Weights of a small GPT-style language model, trained from scratch on English Wikipedia: capped logits, a variant of Muon for these matrices.
Each number is 500 + 25 x the weight over its row's rms, rounded and kept within 0 to 999. Layers, rows and columns count from 0. Numbers have three digits each. The size before them is the row's rms in percent of the matrix's.

# down: layer 3 MLP down (transposed), 1024x512, rms 0.0882, rows 281-315, columns 128-255
# gate: layer 3 MLP gate, 1024x512, rms 0.0865, rows 282-316, columns 128-255
# up: layer 3 MLP up, 1024x512, rms 0.0928, rows 282-316, columns 128-255
down281 106:490494551463481550494514522478465504438496517459417515483493529483519486478494504530497534490496445476491551456465504476508507493544525527492526457471507537520522508487496498506482505454549480515480470482545494531509467528493514520446498547490499470531523528516505499493442472516464486501521547492472495476495460493518490538523523504477490501514520540504494491489481505513496512492465
gate282 097:517477500454509510492537496525474520506508541529492507487490473473498494483490481494434554486490511469532480464500538469476493498535506511550481474499518527499477537544539517489485557517469505518527471536465497475482487510494503487505531496437478493502442511478489491508513495483500488508514518492470553485531450510543493441486477487502506548499519489521520466486461493524508497478503
up282 101:465471519513468494513493517495497511507561497483456486472516496506468498544510452543559475472503497488529540506497519516529499513534506466539555526516469445519508480449509477562541495492516497526482496508477522495474494522511533474524524496523497503450437542477500526510513540523493489489493476533480498523528451474461477485507478518511537495499493507503525468574495502480519462492464
down282 102:536559515493487497486542460530517523509535523467475526525510510512495471518502477503503513489520537448531541468478453505531499475545493457519526447470431477501509517454521477491481480505521506526476479461511499456470541493527526470507506524495505540514516472484536532460504536488514497497469511483432484512500460482519535469500486497478529511513477501492471512518490508506529522534536
gate283 100:493506448469528494470481467513536460506491512477466502462491467532522480510506509494469524492501455499491487514516525504505533468525495496516503491508510495466495485468489487485511540479513525476466488501516511515523547493503517495519521489500467532523463496507510473482475519562521516510455458548501575498529476492486502490545530486499507506531505518528536482487531494520514496471497
up283 102:472539505517522556516525452528477465492506512511529534490483520542526538481536510456531528486485477484498485521536482545527519481491467519470482467483562498486498501506499510508498504453522511482483487518472534505523493464516521522492520491496518495545541500481542499477534489548489473474499527482547503503476509515513493519501429560541511492474496486482539517524469548557480548533541
down283 103:531493520519510539526544469482481486499524495474485519472508483528484505508441513498485495497507516467489525518483508505484453506495529466491535508488502479460485502528497548468496505504528541556534494467500480544495500470562470559455517463537502523489457526493536498491462542533511484519491501491514556463494496468494523535510456548501493535493492479495542509496531462497539470487514
gate284 099:549530505479511528489502542445504547520510481481508494429551503515499497515511537509487472473533520506459521508509451548502490511502515502469503475513497512464509464492472499479479499511466512472499490481513482506454563485478485522508506487494477514513491522531522537477458528480499473549525455480514524482503473491503492456450508479520471518515499525513480507502493474530584515464537
up284 097:496480557490452498521524513478500502464524503494537499491474538487504498505538486487492544525521498452507484476492488458532460458489530520481525537504475498493503538531485499508504492458526523460497476539496507476498522456516458506527515503478502510517479501487538516512469531501474507519551537462529488473506492513517489479496544477463529489505534482482506495514486471509495503488503
down284 100:515466546470471437494486530497508510452499512489541468505462475467523498526536521490490485526528483546466501501518456486519481499504546473451523500525505490486439504528519490484505480485473463506485475519478536525500530503489475485524491510519516517482499510489528470488482524489509503559552501517508498484501521538500523479481529446558495540533486469504487464509514486495508505493536
gate285 099:441524493481433519485526501506520505494509442488563515469488511564490500461487477549508529489510467492534490502531540517461555474515516482516464524515504531518500472536506508481506517466487506509459452465492500517483505520512485490518504516464503521513462557502492524515499478522476551501466509491497494455503502484514483522538502469485479482518506509458531491491537531487484509535479
up285 100:520516507491507488511529490493516527508487510530534473511482499470473507488508483509524508463517515470482507501537533464515484532495505493458540505529480488514500508483490460476452524501498466511533489511460519532528502496486456503505496466492500545510549464502526475452492550465513499497556469506505465519478479513497545502483488509526469492537486543537512498500471462538479496522465
down285 101:551531471478493473545540482494485497516477505519486455541536532495498517514481451517509466497507495470495507490516510448509500511504461532464476492517482486510475503505510492466498478532511526494503492512487502533477535486498477508487508462440486493477528518549501488507492544500505473533534475541484495521519507470430537493477472475490453497503484513505513503503479460498503502502489
gate286 103:482527517469478520496542470496528546502498505509478503522546496470456496481515445523473501492460507486479502520502476548518512497515506525482526451564457478493530533481491525538540465511482543539476502524468502552475508489514508477518478493501532484462516562468473504474497500532477496508558537477515496481483528499533513508480485561499533523468506558455498482488433494512504483535525
up286 103:492507488519515518484477490520405508486476518503492548458477524499499518509531519549522525493553490498515506464501459465503476489494498493540421525512531489538518540525500487521501549499535468510472536498522464530497483536508498488510542504518505494483509481492499479472513521479474505437500476494492495504512495476527494507529504490481506490535498533511484485481443487479484493469458
down286 100:458518499535465450500502496497471500532480501530512517516499509489493489498484519482535502464462477506497531430503508506501468515525482538496475458495489509525503516508497469481483528510528469487480568492475487510526497551491477541497488476524494484514527524474525490524514525488505498475531473493521507519492524588505503500511511521514523502509492526511451499551485463487509519471496
gate287 100:508509473534492531511496442482479449515473479472466510455493511537506484506480477452534512486475470514505549512480490494509523567507529540476505500508544546461507526501507498507476504535457509457478525453490488479484467518515528526488528485482559547478509511510505468480488501507538505524466540480527484455481481477526535539522517495525513522479513484523508510502512477449478496488490
up287 100:472528485513525523493498517528499478512450492512522494511503543503496490466482511502524508511518482484493495498517482517530489505525444484511466510516496475460491482528483491503481504498488518477510538473475493487520491511474484521463471476504496493484471484496525493502532548463546496482510527472519460525501497540494485494503479547513497461453467493495493498493474495497526496505519
down287 099:501521491508499495541518473496497405536479483484467450479534498492494487484511493505471448527507540499464486489510473491481523462513477463501482482483467504481488523524518463475491483475505516513531499501506498524521484469558508493463478463518470536501490510491508538432466540522495498478491489454520490498467493497521509496471492538465510522491481528509487509458524523486505495486508
gate288 101:486553524476534536460487463542497539519475500513485491488520532553489503560467558506529506524539514516487472528526508524530533522459495545516478512485477470524483557513483535491538491498467498499506495468524503432479518497485518481498445485502509529485457508532502496504507476465501491478489530565523482515497532497483506478474514463488513501509497431480517528488515511496460548523466
up288 102:497531531537540532478525493526503493491498466528485498477479542497561543491461492563480501511495491487496515465488450510509518532496493530472477496538548482564460526518466515489473483525483513542510526517501503454515473515511522489525530499462525524485462496512440508492528507510490516521506478528492530469494562499494452498518521528502496496481502497528476465501501519449521526533503
down288 109:509469535467515531517527503485472471432456474494514459523513497492518514480477577510496490521510502529473485503476514531516468555506485487464494476540513501479510503473523521469510512529493447486462519541508500486485505496521531529536516467486479497462519475536449513521500477531491477516493479479457475462523484508499487526466525480491543505485489513505554503505470504486532518468515
gate289 099:486491498497488514498492464458532507508502524487482497463494467430514472487526504504504492496467512501533457505463491495506520502477483510514497495533497492513512484490469540478530505527527534495511530496528480503489448536505512464502530525516507525501497517535500509528557473511506498503532519550509496523484503497471483476498513463472471494508492561504501545461479492542486512504502
up289 103:502451509528520527486479505534497494520515498469539448457516520474518484541493469455518535525500499517518467525502502482466538485539514505481577546501475501491496534491507517462529489498502514514498496557485530536510512477530510489516493446503521502506518489471505477518476502571483497478472455459469493477501536475520473524489530466510526512514499493529541467492551520512489503437506
down289 097:553473485557492439493473471501496504521497510505499533546531505515533513491501437440468530492499440529500511495517540503506470447470524486459537462477460481494484549484484472536455480462479506505489491492467500515520525469535480540544489535509536468440482517481477487508483488507472477490513447479512523477503494495498541489508505530540467532534543495503473470512534495482518507477523
gate290 099:522518480541491479507521509519503499514473502472545498503530467516478458478522501508492489489509493514499476504491451488552553489537527471517505531506521461513480555492446480486506550471510482486474488463547507508499465543513477500479508523510494532468535528514494522535438489521494513485510492493470512512492482471525532470485512515491464552494513485477518482454477533526508483506488
up290 094:487465529498517499492453512509487514487550481511504455501474511477553439451493494514492465502500505500471511483485474484487471478497483514500530476528496556508485480491536515506498507490483547489530507503491525541521529484501495527463523460488504534497489441537531468514481442512515534457509524513479498512498526500489464536483476485510565503486488467546478527502522482506503482493535
down290 096:491461524500475524490482466534460521508514532525523441505518482525469467485481526543515452490494516466485525492529525478466497524487491529483454477536463541499486490503499546484502490498457527501501509523482479511531519497469511518484454505480499492532475493525532473485497518477525457475502570523529520514499523478503498496526512471528486486481461461533525481547516522478480471468544
gate291 105:474495458463547473529506494520522489526493499517480514528515493498476495488489519510500500491544449506484511515466501527535504485485494523483536497506504505520470491528460453484512458490505503509475511529473512503469511470552501527519529535504514533532456481543489480483525551490496492540460499522522496467515498490485460529515518553537511489502538439498496499487502497506546543494472
up291 109:510581562508512476484521515470525477433541492495491474491512486494470480469447490542524529523477518531490542516509538531554478500469525491474507509491524497541524481523515495529464494461508478532489471495503483464499436455500498519520523483527540500499470475518521519500490515497486457488471486508504538487487498466545471497519528529529478497517504491482495523525489534497516512520498
down291 107:474521525481522494523542484436512499502527515514482451538546507481508482472469539563492509507501495521555521480499551508555510489433486504484505502509517445518473478551481469488529506494524497498513530541528525510525492471512538554523485505458529483537521436515514501501482509530468482501493466503515518496496503447517454524511514480497499505516508499532470519527505499499522507487476
gate292 100:525557449507521508540501498532503506503514478492516527501478491503507483532505466491483478475522519519471484503502541479441491512497518488492444485522480497471494539544454505491489493520534504516505519489527410484468486482508513504509478517528550502506564509466506473494528475463475520518480511461511477509499507495496433480488496494504524523526494494506506462510499519511485521534494
up292 099:475490479523501489499499528506473503479491448518520465506497494523477490514485486475521511499472498461524455477475541478482494497492525503507517544496540497510471508477489479525510527497550529494509532456511543494506525471496500490516527479522457527463516552488515492506510488482518512506512487490513449499491508482508529544549498509502500482526458531514566518476490519481480508533519
down292 103:497494521497532501530560481482492523503491525489512506524485518475448524490536513551453489486533497477535488483487515501524522514460486489492518505482514486465477480482491514450505520508495453518495466458530454487513514484508505556528542481526462496499487502474510494513492509550528530498493549525484530566515467527542527466515524526489501465522467492511477510491467487518487483513498
gate293 096:463519460460499443485525518487481519516508472533518495510492489497469476479447493503479491487488501488493493506515502493512522509508475464478484489489510496463498497533514546487485504488472497488503501540521514451500535509542477552487490478474533507449505493481506485543552534559484489484534475493492525480491461477487477490516496502503542487515461457475461480519518488505541450486475
up293 094:493490509466514461483491476490484500476512512549494500499484509523487462498536502513522478482544502510484464514534469511479509513498481539491468467475529493481514529528491524497509493508518478490507468501503486474482519480488472521478468532538503522511503490511496510520517478506483448460501460465481525530509489531489494483444502513534492477507509501501501447515497473566452469528508
down293 093:476483499496503514512497486517497480497502475511519576514468509501461517490492538490578505495540485500516497547465514541482480486494568536501495459512522460493534529497495493507484490524483471511469476528537542485542527491521473467513486504523530466506488526458492502500487509487484508518499513514494493563509518524489523484471509492522488479482502479528507483505483534524471494512472
gate294 104:472536461536464498469520508503445433507511503509497509505493496506498476460508514485476526532500511491484534494506469473492506448511537498496494528521511496524515521508510542511524538428451528512504471543481491517500446507515532512513520532456483505507484518446526547452500509489460501489564447502518506513555459475486489520540493487471543508505489559519505498498461513481523497489498
up294 106:534479505486570475529478491544494506498513512488468478491518500468532474529485473491535492494528463494471518545481486515460477502507510524489489494489495515510526490496480468501496514524504482476464489452536464466492473525459488518495478485530485523467495521531520507545516493523493535515520503526516505518540506536521509508497489524507511485510426488509502555491589486521520507506474
down294 105:518470489479562492493510492528492489518547508512506458482520418452520514527491445484512566513491471509512513539518471532444537503519509516487468494500544541502554483486490430474486495521498476496482512462486499469530472478472444530513529501528484469506557491511533498513530503498501498502528500538526513487512494508539546496523497511501508551452457497487535547459491507525531475532469
gate295 098:500513546499482538480510467491552483487470521452494518481462482475466512524501531518500508489478523524495474467508509517491495512512501470501504534473522541511517462507521486496500475505482525512511494481506493499519527467488506500516477502501491502463477440486506509510501534505531544508457498476496502510447509540493446498479516473475467454483496492457466500503534527507486508497529
up295 094:450508476451487489475475515476501492545454515492504493500509499477524465444482483525471511509490515497545529529478518488490497514522514507523492506455457545500512496518499507517479503472511465513514485509456498506493540504458478445480487446483485455509535485510522523508531477499501534513488484464514485506507535498552502509528512486471520513490511478501492501495516525479486520486498
down295 096:501488514527497570533474506475483508517494522489514546494505487457469528449510533513520528493478504497492543519525471544488542543506499491474476467468526482538510510491477535519525492484494485535540501484501541514456541480438500508475501480468484466541475460514514486512523542496537492503498521493495515498524506501485525522502475468514497445502530518514498495482564502501535498533499
gate296 096:527501502516521457504538474549488512508467500455560437465486476516495512521502488546521504501519483495548508507513509518495525538459500494497462481544508502500543534472455503559516514539505476542502496536525498487530508509512488498476495497488517478488507480548440491473518551510488525476468480471484528522524500521512493542509507486495487490465450571490535521523454507476465542532527
up296 095:519472483515462464487502496515500480503520479483481483544488480525515526499489512489506463520517465517504466515555513487483491476508528459508520439489481464477479537501465508529530511512508523508497515486507544513524531479468532503532490494498555506469466512530498530480506551486535511534522479495510488541550468480506514502512505496498509485506484498513491483514532506536479526528514
down296 092:501493508513509511527451459440540526475506509513463519469491473473501458503485470460502513486474515444505478538463540484518474538514525450501507539468496481477477472498504510519496490515513505511457521495511470456504529484535543500520513488510519454526478497502481523532471527571494522514479540512484515512497469477497522523529505467552538497529509488492515508516526519487496523480498
gate297 103:542484521507524496472528509526512546496472540512511525457528475532493509482529462490495485453493466517471550504497479508460517574503510520501483524473500527522496492529529499511486459507492501499475490520465495527490506480538526475513513536494495460498486462506495491473515511513477487502528520506492572445507523465506489498470512504465506500531493506522544533487525548502504491481483
up297 107:507505490501511570467522538528514483474542528494500503499502495529519484498514524486508471509501523543499504454464503453480513500482529532501526532474532502512527513503527526522488495488501476452516560504500544507514464474482537493529513506498500470527528518518481500530492486488493500496550456524481530502492515473486500454551481525512468505506529534506512533503506470530481499451494
down297 099:464503490497517549482466518512512477501474468511509492494474467518559486490490500510489501518532497485497501468468491492485556477465512480521464470464529517470528474525514502535519483496486486472477491517485504474524513468465509483477468500460482470552534482482511506495510509477462494530527477497485509481506526528478484544557539476507493465466529500494491475469549508504537516480489
gate298 100:475494485528495490520486492506487515469471496527505483492510511498512497522532505484469438517536473507465507501492533519563515556537478516510485438480478552518490478516509499545514511487509521501521498478523545471454536521554499552478524517492493456485504512522464471500463512491484536499516445480513518471530486513459483512541511475471480476479517489435505540528502507503473530459478
up298 100:497537531488511474512499466481489479515532476460493505544484524463477523519473479540464491527509512453490530504537532500498453487510455517465495470495514493495502471523481511538495458476492474475560494513476471452560503484513567488528532487512488482475517566447481494511497537506481488509492486522501481504471509455500480552486484502523520508506488523494537522506480530504539503477493
down298 100:514529526453472516507495472481461525497544526532512476478482495507469485526507510520502537504540491523535466489538499481497503442502480493517467457455513497488435476516510493475537457498545473485475526558504470531523542480494495480495521504511515522530458528561494477530481484522528497539507504496532535457486505503480495490515492501536502498537460511522518516458531504511491474463471
gate299 099:461526509490518468509494495486456492537532517493464477452491517532491499465540499506483513520496504489522520485474496507509461460498530497464492528461509482492486496479467474511539521511486495486528458467503471510486498470499482508507524489527502461498537540513498495508501493461512517470527495495520511487463506436518531488508470487492547520528483454548497487470484464486492517504506
up299 100:568505534511523548470505484460496485527501510490513509487462535499468500517552557452481539487533484491470490522529513517490495520538514481527468489486536475514490515484500509475476497522494471511512502507462469509482499524477490518473481537469542537517483508476471526513511519462506496527548502464476453499538497527536483526492508460482467524493521517476428486522508562505430507487480
down299 101:557496543503528534501494465495476447494532531495479486522472505536525496538542486496501478538531479484475495456552515511501490483493520523528510459489517488503478462469494505482487482546492493497494504484489500464467520489455563498486481488483508489524511506526486481567515550512498505473520518520488480463506481473524510550481483496470460477470485498488490494487530502505502479466509
gate300 101:464503498483503511513526477493509496544498484499509531540518561477500521494496480518486532499521506459544452512480484494564533473519483500489512508461464532480498473521498524492478491500490483497534473507562496493482498515520517541499529507477516492472495512471523461491538531439470507517517482493517494521504480486442525485532507479538453473489455488539532533537477518512493480464455
up300 098:475483507514505518466460514498553473488521480472492484546516508526477538489533454536542494477488466482525543493459498530509500482533459553502510474479517491495506502483511502485515484490490488469469516477507514500497488528481485515543478507461493503503533505503485526502515513542505503508477519513500558507564505510479467531500510558480513533496500473484485500534496528520477485540459
down300 097:457513515475495536530533508527446498503480515504506574475519464477508471499509455486514479499485480474552488535517521525527504536515456506556504540517468491477454497489501497490488488505534485480468526532484531522501462468503471501529498489518498493518486517455521468502565501479474483509490550485508551449566468507454504507475533489541489526459502507499500448464477527506495467489501
gate301 102:514507450539542514479498491494511493506474525515424498479538515529504487514514484553544534503525511503494517482525504476446517519515535492507520478539508491462513465462480506488521507464503505469459482469440445517496509511496546498544494529509473557488502495511504481506497496426483479472493513504472495505497466530465527507515509483529528499480507483492543546475501482514494493502514
up301 104:410520478529519508494470535514512490556480502514471495512503506517482495433549463518479528474465500544535484507478509469478483509545511457519531498540499556527488532457463507479482488481518499483509463497481523460483523490474488490508505494503499527507487535513502472485482527457447520481520559496520485449478494522493477491534485495485532485502472516511536522484487497455542523475450
down301 104:508509475492523538522463473528490438533482449507515486515489508508481463545503486514524546496502538499494525503529499483474523500560507549464518514490485536489501508494527471471514522497495436478506519496516512486494541512497525498501507514496502508482472469480520487502473548524520503545507471508462509516511523509449476461474523512504498430468517483498502513453536515485501502470473
gate302 101:466457496503518509503455522502520531514494523509507472472459481490492475473485494502459514511468515540494505483464498503525493462525505455511519461490466481459486513511458492446476476491517483505492473497458511521486509474531466502494515515527481515473525510442503491526481477551471510503539493516471571508539536507513479486522545523529485521450510530534495485502535513464510491490498
up302 105:538483486467466469499488497515527525522495476472520511513500560501494505511513505451492490472535537562487523527517495468484474475515468502484526462495490487538470569482514499488491483515500511593502501472484475488488467513527491493540451494526498506489510485473502438497546531492512524534506500564525493486473520476496518508509484543495540504515553464493548483534480489508517489498531
down302 103:489503512541452494470506465483465489486506505477508478448515506476482512491535485472501479479506541497500538477525514520477467542518510470531524500483531472519508529507518488505501505491473517562496486516491528500521431497524469482499491476495540466494525505475489502509471498485468508542518475546465514489449531518502494516495506486513525504505522477505532528530517485506500523490492
gate303 102:489534489459512532513453498495512469495507466477503550509486469471517514516498464543533509516556503450529511490457554502521515501515504516498505507499500513504469510520478474547505475512488526483508482469492501488513515476496505528512508465476466466510500507470470500519495460510525488535501496507468464525503513476505487517471460478517493477537533529503482485500447515513491528481504
up303 100:476505503518481516507533487517494495546530498512522500479471461511468489488502481549492497472502537521493492512508536486502480474490469538503515523525522510482506484504541510466504500526513527499566525512471501523451495521514515493536501474544532530557501535484533464498470474515511517495581503486521510542528491534484511483539522513489505492487503534506490485528520514533476488505483
down303 101:483518503505496480476512486511493495486519527485507484506431507502520510511490524524501509473481531539483511501473534502479492503469506522506488511534466461493529473499506511464516495479493514475493530513499510504477489515515495541489482487542545519521516495476537528469444522494499504504524489526510522532509459516495461458505505504495488524535472503527515519505512483517477505508495
gate304 099:504510500515420497513489493507516521477520500522554492502521545503487472541540458524477468476512487506497478482515517492484516498503518550507544500515493568529451536517498496488520481520518545506517499506484477505461521523498447520531479512488453503508480493496503504478475572478449489522525539468449529504514560497566467511507523508554521534515486500529459459508513497523495514485476
up304 105:456531501505450500545526535520439498464496499493539500484509528525443491469484504514482501502465478481498516515502512480492513468516488442502481502485532521498480472494482484503483555485542523513464474487462525538511500521490471485502488510488471515484510478474473528516444552487489515507478506524521474403500537475539501512482498500530483504510535527527519522503446527508441497488463
down304 104:461510497532433467497493540491496485507492494499492509482512485513472523492532505502474467480501514527520519511510555445496518456526513514480478471463529518501479496485509514516516499520468548521489437500473513513492500499473483513519501553462503545501477529458440505468470527501434509504534510524471515433522540465518491474509507473523515504465511537507530512506479504499499515501525
gate305 097:513497502472512498547508498505530537491530465527508475527479482490478490512486558498559523533514465491486485482512506532541449487498489465496543522511484497513521470475494458484508523534500501518510475516487528509468540503489520455509475532487493400471512525492496512496523517534520518535482489487526558461507543474491480559518499493497483472533483519494492500517451490517474526495463
up305 094:499530517482527447499554498527506529486497520466471449490504507499537508531491497467465480552460521503464468513543477485496491518486450486553491527546516490499538543523505472499502511470507476457533507485543529515507509502511504470450479495543490523503509477511465456500472471505505527532487510533486499471501552473477513525501482484478481518469554476484520503471549471494480491488542
down305 098:519502474506479505478510514528489537494479500462525487504517511458511476452480502462487505499497515453527478474505488489455497544481550464512470519514496493507536449496513515512522500460539470481492516535544493519560478490497475524493527439508486529518514475482480472477483510489479531479548523514488462539511498522458521486486499532568537518463454522533524502510526464511530454506517
gate306 102:507453508490480499488516493490504513501470486517540520527476531488509465526465542513549511532548496537525499510507516495529476487499510523494513502497514546479498473475543517511523484505489488541529481518492504539452494498520511513462503457493497491503484462495501503495526462495483492492508497525492473491493519533480511512499503565524491462536520461504517453463461522523454499572445
up306 096:533462492502542482497529486543472505471516499541492542510491502489512484513483582500492469510492488495482581525447508494462489526502521492468533462488499487509538560533489481472542483514476504515535474506490527476514481511489484484469482436516465522531456528469496494483519524481477518473525495513501506510474481548489519478514526544454525502469533476499557488516458502503520506505494
down306 096:494481454495468506507565456509462488480541486534515478552505496472505533519497496490504467515520490541501525508493495475494484465473482524548492519488496527524513507488500494524537566510514469511541478496509490514470443483490496532491453497512493520485503520463459476482511522509508551479485520478477511464528544492525524466495517486471538466503445493524479510474527498485523489517464
gate307 099:487485490515463525483501528510463522478490479539553494516524487510482500478504556525484506511489489533479476512486484487475488431479460487503553495482534487479501485533480521491519496532536518464439518523508533485501515502468474492517545477492472561492494482502540508470497479529489488502547516552464519486500529497502463483522503510489512499461498519459473504520518465508504460505508
up307 097:514493492474497535512478502534456514496499490497471514515479456475470509482533509470468484505473516522494525512489534474474523503485471509542489459478529506518477482510525482478482482552518479513474485499481451467505482492475507541512513468505521540495477497483519501491473551505503490511482520483437494530541510554505533510516499496480487495495515499482522425497508501464519451515498
down307 098:536481515477476533522506498517425485517476516501515524509514510488470551506521505492499485541500495527543533481482508504478518479468475486484531522506533520445475509502462560504525471502509497529489531532505518476523474485479505541519515481493494512506484484487542489486474480539505453523500522505483535528536489511493509509550507515502491474484513504453514437498498520513478437458461
gate308 093:519476499496538467526495530489518505491525494511463488483502479550486544488523488506490505505514471486477511484477509484498513455514470517455495490522507521507502459462487506502477484538565487474521449549459476540511497521515465460499514531490532520506437498506511482543504527489511492483481526498459520519537506496524507469473488479540495513491485516492509506502548465503490523544480
up308 092:491485480492503485487476485526511515499506554497488490496505514506490518529515500476504514494495454523495531497510523507490493463468551424497515509523497500442543435488504462499495513497491451461457444535538477472536510466509474520530520501557521507471547483538508471512506472468477489499507523517492454502546525517466506473462508511516491498493501437496538533488507534503451440522515
down308 094:511522509502514506496488466484528484523539481488500519526506463490465477484508482496483539506484479521508512441521500528503534488533482524524495522480497517515533481463484522508532481494527462487552546524516552520507519535503527511466530520459522466470516499500503492468475479522570529461504498490467509499478456541540511547523475494485514484514505495510455493535495497466504548459482
gate309 096:526477435502479475525494486535501543510453491562516522472507462444512480464447481494518487496508468514535500468477464473454514556521497502484490471476463515494482517522475483481489515511539501469523485477532504513432505473476548517459511496487525509487435525471519500481561518531495546487504544483468513528516430500545530521489506523514476462465471528500516464500462491513546507514537
up309 094:519476550462548498476532508530539549463512501491474500485477450510503539477476494524512517484525530486492490470511528513512493485487497507458486530516476538466519524506493508488533489526505537486534480515485468503532513511483500489539535523461479550480497459540496516460498513482455510430447508495485490463512481470512486446510522528509523489538513519490537516459511513489496534527529
down309 092:511509490518481509463475509499518468534509527530436483465531467509450525500513489476474470504500489518448523473443492516497486493512519448505485472510459494498490526516517551495478484483516506530511529493498515518443502466503514458514534495521496541548458500460482528471483464514503530504461474501556449483485543497523497542513511509522472446471509491491500524481481518492489526493526
gate310 097:527501506504455495526484507505526495508550495493467500502491462506479515488526538465558460499480544506511490466496490534498511459482502498494475519534552482509483491526504501462494500525494519493509444496500497471475462520492473506488435445477494506445491529506516526509463537551485530508473474487521513512516474500495513516506519511511465512539480510513483498508524480501489488536521
up310 100:506506473475558497456519533497485508503563559521495509477467488507513509542491525561567537522520546482512508497518507472488492495508540522553504489496524477518486494479515503514503504456498516486492529510484496506484493473522502488519527491536535481499495518509514507517460495533498504530512514525474499519527475490538499485527493482485473478498503515473505510458484515581498439452469
down310 100:500504491493532515506485522475466459482553520476529499507503503512519482545470500511538533516513462530494488488469478466478501552504497503559509502452482495482487491458489540496461499462527518495484537504517475508495484539493500473511508502557516502506523490483493492492505497502543488532507547483441511497496473505500507480506472502505518513466466497470508522500497509528532491459499
gate311 099:486558540476526482552520475519527512510485547499525475470534470491488483487491518524502528501532436480552492440471514512491464495523515501458530483490513519450507507489492510486519501512438521493505480432461533460548497478493460485533472452467508469508494523492485517461539507493483484481506444517474550496539481445531552509511516480505503435528504512500480501486486522487527532518530
up311 096:509496456460510508511510490465523506513536542506480512451511488485536524516474549484530503475496523465516514537500510527501546473540516527519536481503534516509532515482502494507520492516476520511455486530488524473507543507508487507455498499492496481508515444473490469516533472488448515528450505490512510476488467510511492530452511527498512478436518453492514510527544458511484467474506
down311 097:493483494532529487506486510451470479478529539498535459485462469527508535514489521509481490533535496495562547457508552494492522514475513499502551477463568545531514480533466507484501484506496496495505466527499492492489524498495486473533497449561465520504510432515452471487509493479498501549458529526525494534478490499514513475473475539519497473506516476527528499554516509509492526472509
gate312 100:467505508433467528482502534503474505460492545500510451497519472495515450528517487527513522482515518512482548505467479499506487504485535495478531496529488469486483486504495512524496520503537502508508509492480491489479566517503508559507491485475493503490504496538519498495495490466514523514487509454486576525534499489527442525496477468529446470481443510474485459519447501465506483519522
up312 098:510470492503473472514487493501524513504486535481472483487460548520512491520523494479472502476529549536500484514496494493495501481487504526512539519489505514458510536513529496487518466450462469516462486529514522494564502434491521498502531500506475512500508506521533514536479431514490514494511500492519506489472509495472492484451490476528523531521528506502483522508523503542521520454499
down312 099:531464459521536469513481477470525524488516512525456507521461490511528482481450504535514468529501508483468500499497485504517495507523502470507463545499530491435517527493517472480516504479545527467504523537491514474521524453522499479472493510528512528490500541490488506515505531494458486515494502517510468482494494516490508494473528519504486502493513488517463528488498470538488553502524
gate313 101:515480497485520546488478463497494495497500514486493509471541523458472495478466476499502537519508475540534437469483503479473478515529518495488501534533501505495533563447512511487468480498494492540490511490527522492501473498518520510522487478516501448498495456472493515480513517448526501487490511481508531506492540508458474474511492498534508485528521490517503516515520459522549456506511
up313 102:530481500520458514516494519506472469550546466535501530446477526454507509485466520555522543478516466590500471518498504504484493496553490488486558485474479480501522502471476495521515488489490448469464490509476509556514490488464476554483535529501510494488524483483502485483501496513518498464463495524512486491505502488498456474469487512466494490458487518476527472476483534510540515490480
down313 095:528517448456523526497452495499533523493517489452508494508492534496507485473460534482463496516491480543490472528523489463528491501504485484494503514499484502475497483521459498499490529494476475534485487498541475511529541496511520527510487495477496487504485489508488509524523487474506524492509485510486446473466475472518496505528515499440505512492485509526500485481494506504523462490467
gate314 099:486515486483529452500524533453504524528496516514492523498486487519460486479514551504471517493498503519507487488511500554494494495484518507469522488484526491495495505533481541501501480503501504533502499498545543440481493488490506504469501503476461452523507504443485496515527492496482513492522535471517536584520488508480426556495538507479507518507506458515562538537505493464490510485497
up314 100:505495520492530497496487529511500474462495544496519506486522486514469506555491500548460454476525500451515480475520536444524503486452475522492515503495519472468505508500503511520509506475489471521506510506514474518529490444484546489494542476464533520484501519517493491495481449534506463497514504506492489509490482489537540495485550485498507484524480506484509512564522528512535469533512
down314 098:518494501502503495503484468484535466518447495473517506483505527493489461576492473483507491481527490502541480477490525484505487537495511485503490470482497524453488511487527498520506491476540482529538507523471494533544464457483537492466512442515516531431479517517509445459494529540552439512520494497463485513456460552526517506491487544467468492478468486515521515524563516496552473508507
gate315 097:481472512512469506503505526463543515494506475440528529501462475422538514488467493509480496480541467468476503484455546518517493508493489502504478491510466514502517510508497498489518463504507486456510525466468478522483525521504461511465475481489490490482503507512481510525520488510467476533467506466514463530456474502536501561477517530483465494473485492474522472551453476501524513458525
up315 097:558497560541534469449458462501512511501494548504479459502526496520483505464501523486490482495459545506500526487537497505486506519487502486525482502520502456502496515484552535518450539514512497533535482528491495473515511468504511480507535514509536509528498534449474535485500487523510495530529480527517455520530487501513511471511512453457489479490530520533481491490485494510473512506483
down315 098:539465509500458492517538479474475483516532515533500476514488505494530506473497454475512512503447538465497473487483533478486531494475505466529494468556530472554510532485520489547492506491540467495465485489507493498563480505465541473477507530483510503514516479451489521539444553496502545492485461509487492519526492448480487506487521472499498527475506485471472475441519481526502494495484
gate316 098:547513486480485517472468505498462449504491497503502564466507509513517487496515538490484497473492496530498494505508519483484507449520503526485523461472498490498473468507513520503507446488514485517468498530506526495475538486529537476509513544494484489494466498484465500517502457523440460478535479526540505499566477484525487524481515478505533546468496483519474540492501501483473528463439
up316 102:551482541488551471538528496528501535549446504463523497512489473495537455550542482532482511504483537512525498479461502527516452425463480499493515480478515520483490481488463475486532458514545446482423503487508471443471547499508455536501482502509501490512504494520485504519549506525471495518491495496479492508536496494476491502557547533501480501495498491492528518490479470466450460447477